Each number is 128 + 32 x the weight over the matrix's rms, rounded and kept within 0 to 255. Layers, rows and columns count from 0. Numbers have three digits each.

# q: layer 7 attention query, 128x128, rms 0.29, rows 0-16,64-79, columns 0-127
# k: layer 7 attention key, 64x128, rms 0.326, rows 0-15, columns 0-127
q0:082144128124137172128121126089124131090124112100102109128104150120138152145140099154152097170070133102168167140138103141214095070164108172144134179081168149133119178131129176179176126108138205122127143165090157112201148166145146116086049149127129108070125166182126152164111105132144151079128083052064226104130066134118144128140167116113133085089136136118088138154135078123094090123072
q64:118129125148128135110133122122137141128117112123128120149135131124105143133116125136131135136146120135122135119122143133117114121162111130135139125125124119135143142128132141128150142133144149148140125111162114128151114143157126128114116119132114128116099123141113144128123119119128138119142119132111150137134118126131140118127125125136124108134133123138148147113114118126133110134122
k0:119145116095113143133135115104129132134137144134112108105108137116101112124157132126124123112106122134112139131115084116128128126110127143157135127105128116124113141122128115115097131124125121134133156128115093111108162132092107116134146129134125114129126146113139108138145114138103110117138126120134122130111148112134136126135119144101118147106113144149132095137112132148119117144139
q1:074102082164091092126128194170136106169183160153138126090136131116119126204131183149071166132147226138174144099137051218115170144049167183074116057174099094046094144112077149077069108094028096163145142207153200144127133143131125110203161213142142178161140185108096229161125134088174126139129121121093113127113141151110162140101088182177210147118112105145150103066131141135114170168071
q65:127127129143140108144131123156121105092133135094141133114114140135109135118123167106116110123116118123131114109139114138125137144113144177132101113104122125117096126147142125134103117142136117129136106140117131121112153134092111114144135155112133116157151131121114132140136123102137119121142125132112121131115148128105108163137141113140130126098120149112123100119147128117145123132158
k1:088165092107182152118146115122098143162111131130107124151140142100121131120102108168185151115159124105152134132110135145123128118122112126160139124117108120135121150159120126133146159144110090160125131149139133119115137130161127099146125101140113135132120162117121136117132161171147146123115130150127122147132125115134139102149104162132143127122137120123161126134132135143122143129091
q2:071107108118155089155126126117107148151105111092171140086142120119168115168123131156128121124080133117155095139103135147154114140080132100148115110093123113153079111103051111080092109140082096124151142145189152130100094126129117117192150137089132161117142141130104172146091176128165114152148132136161106107097139127105119143090101156153180130129160124070097091064160176158140100158102
q66:115119125122142118134131121150118115122132145129144138122123125121127139106117130130126120132125126112121111123125120120138140135118141142149125117132120122117112114142138123137117123138130108128122116148132137132099142132107135105137142155117142117136164124123131119146119137135124142113129128138122118127117132129111106147125113115125150118120126146111117113122155141127139130127136
k2:152153119155130100097141129141120156120152133156094158116132132126141122135122143143127114165139121119120098132113114118125104140094134158103137139139185164143121102120162141179153142109145131147104140140103111148143110148126127145145122112126118144116111156144128139148126145141123133154110158136099095144127095146104134138109157136155120142132117134126137101143118137111123135083149
q3:086063122059144138162095052243178127091171039088221176130142115124175172130132073169132176081186168126016057164082155180122113148133096161160133119072147091098190211095124116142102144104134220130154134136098081146080100096189080197085134191110110173096119083195139076151165181056138154064109189007122189069174163091069166103053157142134128087189176141077084179170039111147107134228049
q67:138138129123131161125121156123137123142111113105123111127132145154126146127160121133141158117139126131113166103116150143101102116153109107116132136108109141141157147135117116131128141141115173146130130096170115107152117141111110132091106101119107115114117125161119118114113106125126109156137113103151148123130110129158131114128133129108132152133130118139155137139127143127131129128121
k3:111121112156118123163125123107158118095129122130123132129127129117116128111140136095115124126100147154094134148114129106105138151115089144136145153131143093132127120117151164146140139118130140118114122122091095138097113135125132122144128146158135131119118139121084141137161145127113117110129151140101124124127126123143152155150110145153121140129144148149104156097120110137109126140134
q4:175129137163134080110094114155151082132047123088152150152152087134165103092170100108115096155138144120121100159177094182089102152155126116163134129121083115106172160132152094125113121129131133166133111125174136104180171075119131170146187078150151094132151074131147094118081161109055137122120145121149133099217159127156099146151158122145159088105077067119143155165171158092106139150147
q68:144156127105145119116137118116123130143119097125138125138127128132141114144137107112138126135128121116142131121120113129131113114134104097135149127111129135131144117139123127099146119093128126123132124158117100137160125108142122136144130113114141139122085127158126156131141125130107144136143145133125138114100130130129142115115113102151120134116133125111147135137137109131155111138127
k4:107128136112118132132116097114123128131098145147129117145129109142138129143141129128122136107120127147137114142140141163128133133132142124136145118133122117121137134135131106131103120124159115140139137108156152108113139111108134114122136131135114132132146108128144126117126099121131111128143125113135128119130149114152132113135140133121121132118144123150122151144145146145124141115120
q5:136052150188087130199136080198078133158202131067145029157126063166167197170125157111171030132169166155108169158188076135143103044124124121101168140086158096153170094098203095108122151124150000150111136042118098096121184061110093180102097168112141070114159134067084177168090153180117216122080137140148147035165086142122119111070238084118119128126073116122095029054060128081069169087127
q69:107149099129118110122112146130121150106150139128143106124106132149143091133133130115104115142119114126146133113149116142141154131111137151152125106118142138119109111143140144141109116108125101128129136166099167158062124117139117102150159160134147146145124147097120124141097125095129129130119169129118086143098113151106126166150122115143109134116142109093123080154145125138136140129136
k5:129121113117137099118154139127107133153118145124142160122145121128103128143125125155142097143118122126099102156117118100135112114160125134111122131144140115131151106113124119115120149127158127174106117140164084122189110143130166159142139110108096126136122120125171130137110109169156167127140122148132162138130127109104124135137141118126142119164127129127111125106135121114153114105122
q6:126185177111143176056079150163145124118136144110107076097142158144135033211177104156153144160113126065136129109131090134174114109080124131129120158159144222122107156103123124222138107142117130148128141183115097139185054095103138158053101144096141126082148152166159189108041122060134128140135066121108147098116170166157133055113137103074117074123178141105133141233163114142109105130117
q70:165156146134139135118144100122136131113121098115129132152140130121128141143136115116117139115131129149109139150110115124099106096159114136106145140114135120116137138119118119137146137107136161138127110121153085111149122096143114154127108107126110114126091114167134119125142123135103126122129127123122158128139117140139145106126122103142146125131134133128166158115124106118141123124144
k6:107133129097127135152132131097158101119115121127121124111142135135115114145122109115122114140104122148121135134131121129148158126136115118145169118129102125128162150123116144147118124126105101153125156109094153118118137118087132126148135103120126145148124134128106156152157098093152109112148108125134130101131111095160161151124123145125130147148135143156138170137112124157135107150094
q7:133129163075177155126154132044173103088099088098121157162113078135108131115118134131122106096094109047105152135088113102148113166157087133113106136113126135152161128144159134215132138114221178100176134177106126102171057100098225194093093121117122116152121134130098128157118074077146143062137101082112197126104142094146118131142155089066124089138195110120131137129143139177164163078148
q71:132154133130144150115157123100150145109129131143132140148150115109124148135125106113114138137118127144144131134124113133095110104132127125116144148112124109115155138117097130130133137111152143151124117122134103118158107114143115165165114124127115136116077109149129115118154132119105119139109125119129160121120135124149130112122122120152123117093145129111155163158145128146129105121150
k7:128122125135125122123118121121129108121111102097129138116137118124117132119128121130126129124107128144129129134119111127137127118134126144126151124111121136134117153115124119140130124128121113148124120113120101119124134098114120139114122108116125111131138123130117137145148138126115118093164125126112130131145131114162136119128115122119125127153136135130133143127105120133137118143110
q8:143087134165159141149182112076130130129164068103025119165111113124131141141160118121156089170183107151150153060133180101118211148129109095144098174147137116126140216103211194081141157149068150180110145075100094190192130081139052148038079067066102133090145154138214088129140119097131087138106041020108150064140116158161231128182160115120069174146131158087214128124146148147134062065176
q72:135123145108135140109126111094124146147118128122100114123170140139109130128109152142138125110097139125124130183098142130121138100102112125143124147129112126155102138101100136119121123172145128144120129125149113122148129113138164150121150110124112114124119112128114118131106158142139122147131141140147135127138132113132152119145119131093108119106126114108104149132131108118121113136119
k8:122119149091115097131145130115117146143150119106128139140119121123119123132160128102104141115130123126118141124131137133129118130134133122129146166101107093128117134131113091141127133134138131121133123076109154142111140108132129078107149142145170132136096150133116150149143123108120095116148139121158130123104129125137147118143157121132123153134118132134180122111123103158105125122157
q9:167137121147160145141143102139124113144112161110154104135146148102097093156129128136096111136127114103110142118129205116119125139105110170129111162143118133142082126151107110120127137121153174167135120127122130128158129108116163144066098118106141132132119151093095124122068126103143100136159145104126105096110171183178069139128136094106126109136146179080146130182127129088116119130124
q73:120124131179130097146124118106136127109144116129145124107142124136099109121109123117151134114137118131139102146114149153135100111099122146118127111108112127120092133134106134112092134122144165139133127141093106132127110100128134142124143113143142120142102126132125120147146165107130121137153147130136130120132122123142139132127110123128124123126127118136126149137150155129147111134134
k9:150153133129133151106115116107124112127107105084121105152117126118153123142122139103132156101107149138141136135130150102134138125125153106149158148123122113157128143122123092139136113101138103147139134090148144123114131120115123120110130146133113125139136122134139141159179086115115127131149146119100145110132140108163106129151142095137130151109131147135185155118119106135121135139125
q10:099145119174143119149157148130155181150106170120180153141105086159228212112085120135129113179119092178137072062129074065154055079158136160165194125147121166150174132208100111181200121076139074064126153113236162068103182155115145090086056144089139157123082128158099133116108084162040199113118126171117110194111088187112099106134131095114093142105129127176144117134148149081118154123144
q74:086120116123117122159147133128149121106145136134150139109128104131135165124120117150153124164149130089157133127138146149139170155122109100127099127118157133104127132175142150102176136116089104126121126125161144113093093158153137120124136138162130105119158141122120110102134129100123167150135144129117106144102166087138084143123131139098161150142127133102129161104114158122161168153115
k10:142112125102097187114091121128124112178138131088168135139098106102111082120156132133108115137147116137103157143129107160114104124149134099127096128120119133123153120115111162120152139106159110093155122113114162170195105139089166098154109148133141151107121126122163105110125133127118164132161138144131128135090130165116178104149137134142125068122097104142121111116141103144137131098124
q11:122164091158092085050159153174137128151099103148141116127117211112126112176173171140105132152164107142134117088164099168072115102154123090161180117124160169142139108146117148155140093143147151169065153099151111114124125081124115135118110069151160060139142186169103173116104122124143193131132167178115130132181091128090122072144103119134157130038067132127134147106102082102134083096169
q75:116162139156133092101119164222145155128175167196126176206130143176133095105166132099128113117146169118126061090168149159133140134162152169115114082133143144093125113117195123092088141088164125117134116104076099093129124116125155050137071104122115110120173148136107076100187100138160140131095078157175126123149203089140139181119135152137093078086091125141164103112190107169127124162152
k11:100139134137110136121160188140116155123170096111135118095108098135163111157126123145095144146170120107172094112142101133166098130106129112139132111199122149126116123148168141136109104153150106142105124157090126136126154114119111138145124084104150107132151090131140126096156155094151120110122117138129084153124084116116093092135165103109113095153135159142115124170098143129119124121148
q12:107163114125081138169151128097163113103142161157107102154162136106122068139144118067129137160088141124153118172058138076104133122098100152161131130102134142128105147100149186111076121106124136116100148108057068097114112122187117080152162145147088122138176154100144107182112140123122134102145107144111168118107163151134143165135129130137090132169078103089145132153146128125123106139176
q76:097187152068101106084170072118140104116131116156096118148161163151146098101143130154094127124093094106091114110079130118155087120188072138155173128114140120153096148066069165151133146115137083108161149112117136131096091105129151145142110129110127134141128157152079079142166135113116176107128125114083114157154204088095123186154151135119109105138121114126123122148118102153097117217133
k12:107129113127144136145155116152161142122141121170152107130084198076070127106086184149100095151087071119132099127173125098159150097139121178112133145109132112128088138112148131099145175059156161139141162092088121108060162138170136118121088088131112167095161146127139096114172089176108131120143166120094140183131136112132124138111128109142132075147145137136157136180143183123092102158115
q13:185133153134153086050089159108156132142167144174169118114129133145084168087124106142137106124151046136085100124161088098100164136185180151126196125128160145154096128124136143120093141133153135081178131126113154105106125094164122132106080154140084132073085110138142144175137114103128164138100121152127142123146142099116116152141106133127112092130162130180122105115082136107106122141081
q77:164067096167190105104139179074153117094070177167131110078140145132097151062111096116141100037111105107056096116153032169113179180095171180067176165151137156145132109137186147092104165139150088057155150119204150172100115148204086103110154152105106139069104124100117068164126052120157131125083133173103128121107223108115083158153119100129101086170121138127169140153111119108074161185130
k13:113130127121147126162142120088107119107119099182130090109074188174132153019112109180181106134068162131124099071096156060099141088130069149093182196112115046204099106117151146133097151123111184152120151068132122136069110086154154108063094135095177118147030131109155121118152090128057101073113148149065170143159119135145143186145048140104099156159154166161110127135207190100079107158106
q14:177141152156179153125165174140112131103096144095147156128161161111127150134176161139128096133155084126154139090194140137114126105122135076147098096125107144161114108124127167150094137157132136124159125182132147130198101135134097099090105161124104120135164103131104150101082143103144105167105135136139065123122113162148099122116119111137122137091122161141088068138073160147105127099096
q78:188210121154125124176154147156111165056140140098138143089142216132084207089179153090134140114131109130149132084188115189177076100109113117155131109108136136147145111128140164117064153179138155153123071165176125207158118199143133145152132191143151051130191122120073135118102151115165102172140136085166083136113155122160102143062150143139147126150140115137086109161101213175120156124108
k14:196150111050186071125138167186077144127125164169114143064166128138077103099120158174093159152119041023111113115201072148144137126163166150095102132093115098055132113122138088103104120176129204092121130202166117105164144147193095119129138067093155173170183095173075146108058091170144100159064152089185088179070072119110143085078121129105147123197085146116128066179080158097112094061125
q15:128103123039085121172160105162129131144114110100176104092088146177093089102154096141080144169117133125170133141113138138122119160123131137174126117115164107181123159116122084142099172118172151088076153118164111135083124120121166086115115123094131144111185128116094195139126116143149120066133130091149103159072150065138107148056133108134118139182149139160115061151135171092098173082150
q79:156097133111091093101162140129089126109120120057158133145129129196096130091143091108102156118093104109168049082147108142178132172140099142148149065102176155164103189096084115175107173060181138095048135118132143117077115128108152050128024142096101121154172126132149149114094148130163174074164136177144104169110115133138137168076147109081092106168107199171144091123177207101145121104178
k15:145103130120107145106122198146085100112114081111171073092150118147092151206073109162117061157161065178121095117076097057145158136165138126131166081180069122126139168128093144133098135110199171166095146121167150073162109146072133065116091093039163168117127107098152110111141085069144091127222059158096129145159142130228143116086193103087126114183112152128126060127128176119065110140158
q16:156096102061106132134131210132178099160077140111137117150185128120072094109121087136156125129106172174116156142126113128086172165131181095166127052142162119183093063050139081150119085097083138087094174135107124111144093106129086114112112118173119146167124163137126134100173129111162029102097105066133155119141107144105149143143129100122147115149137119157142086174138145173102134164115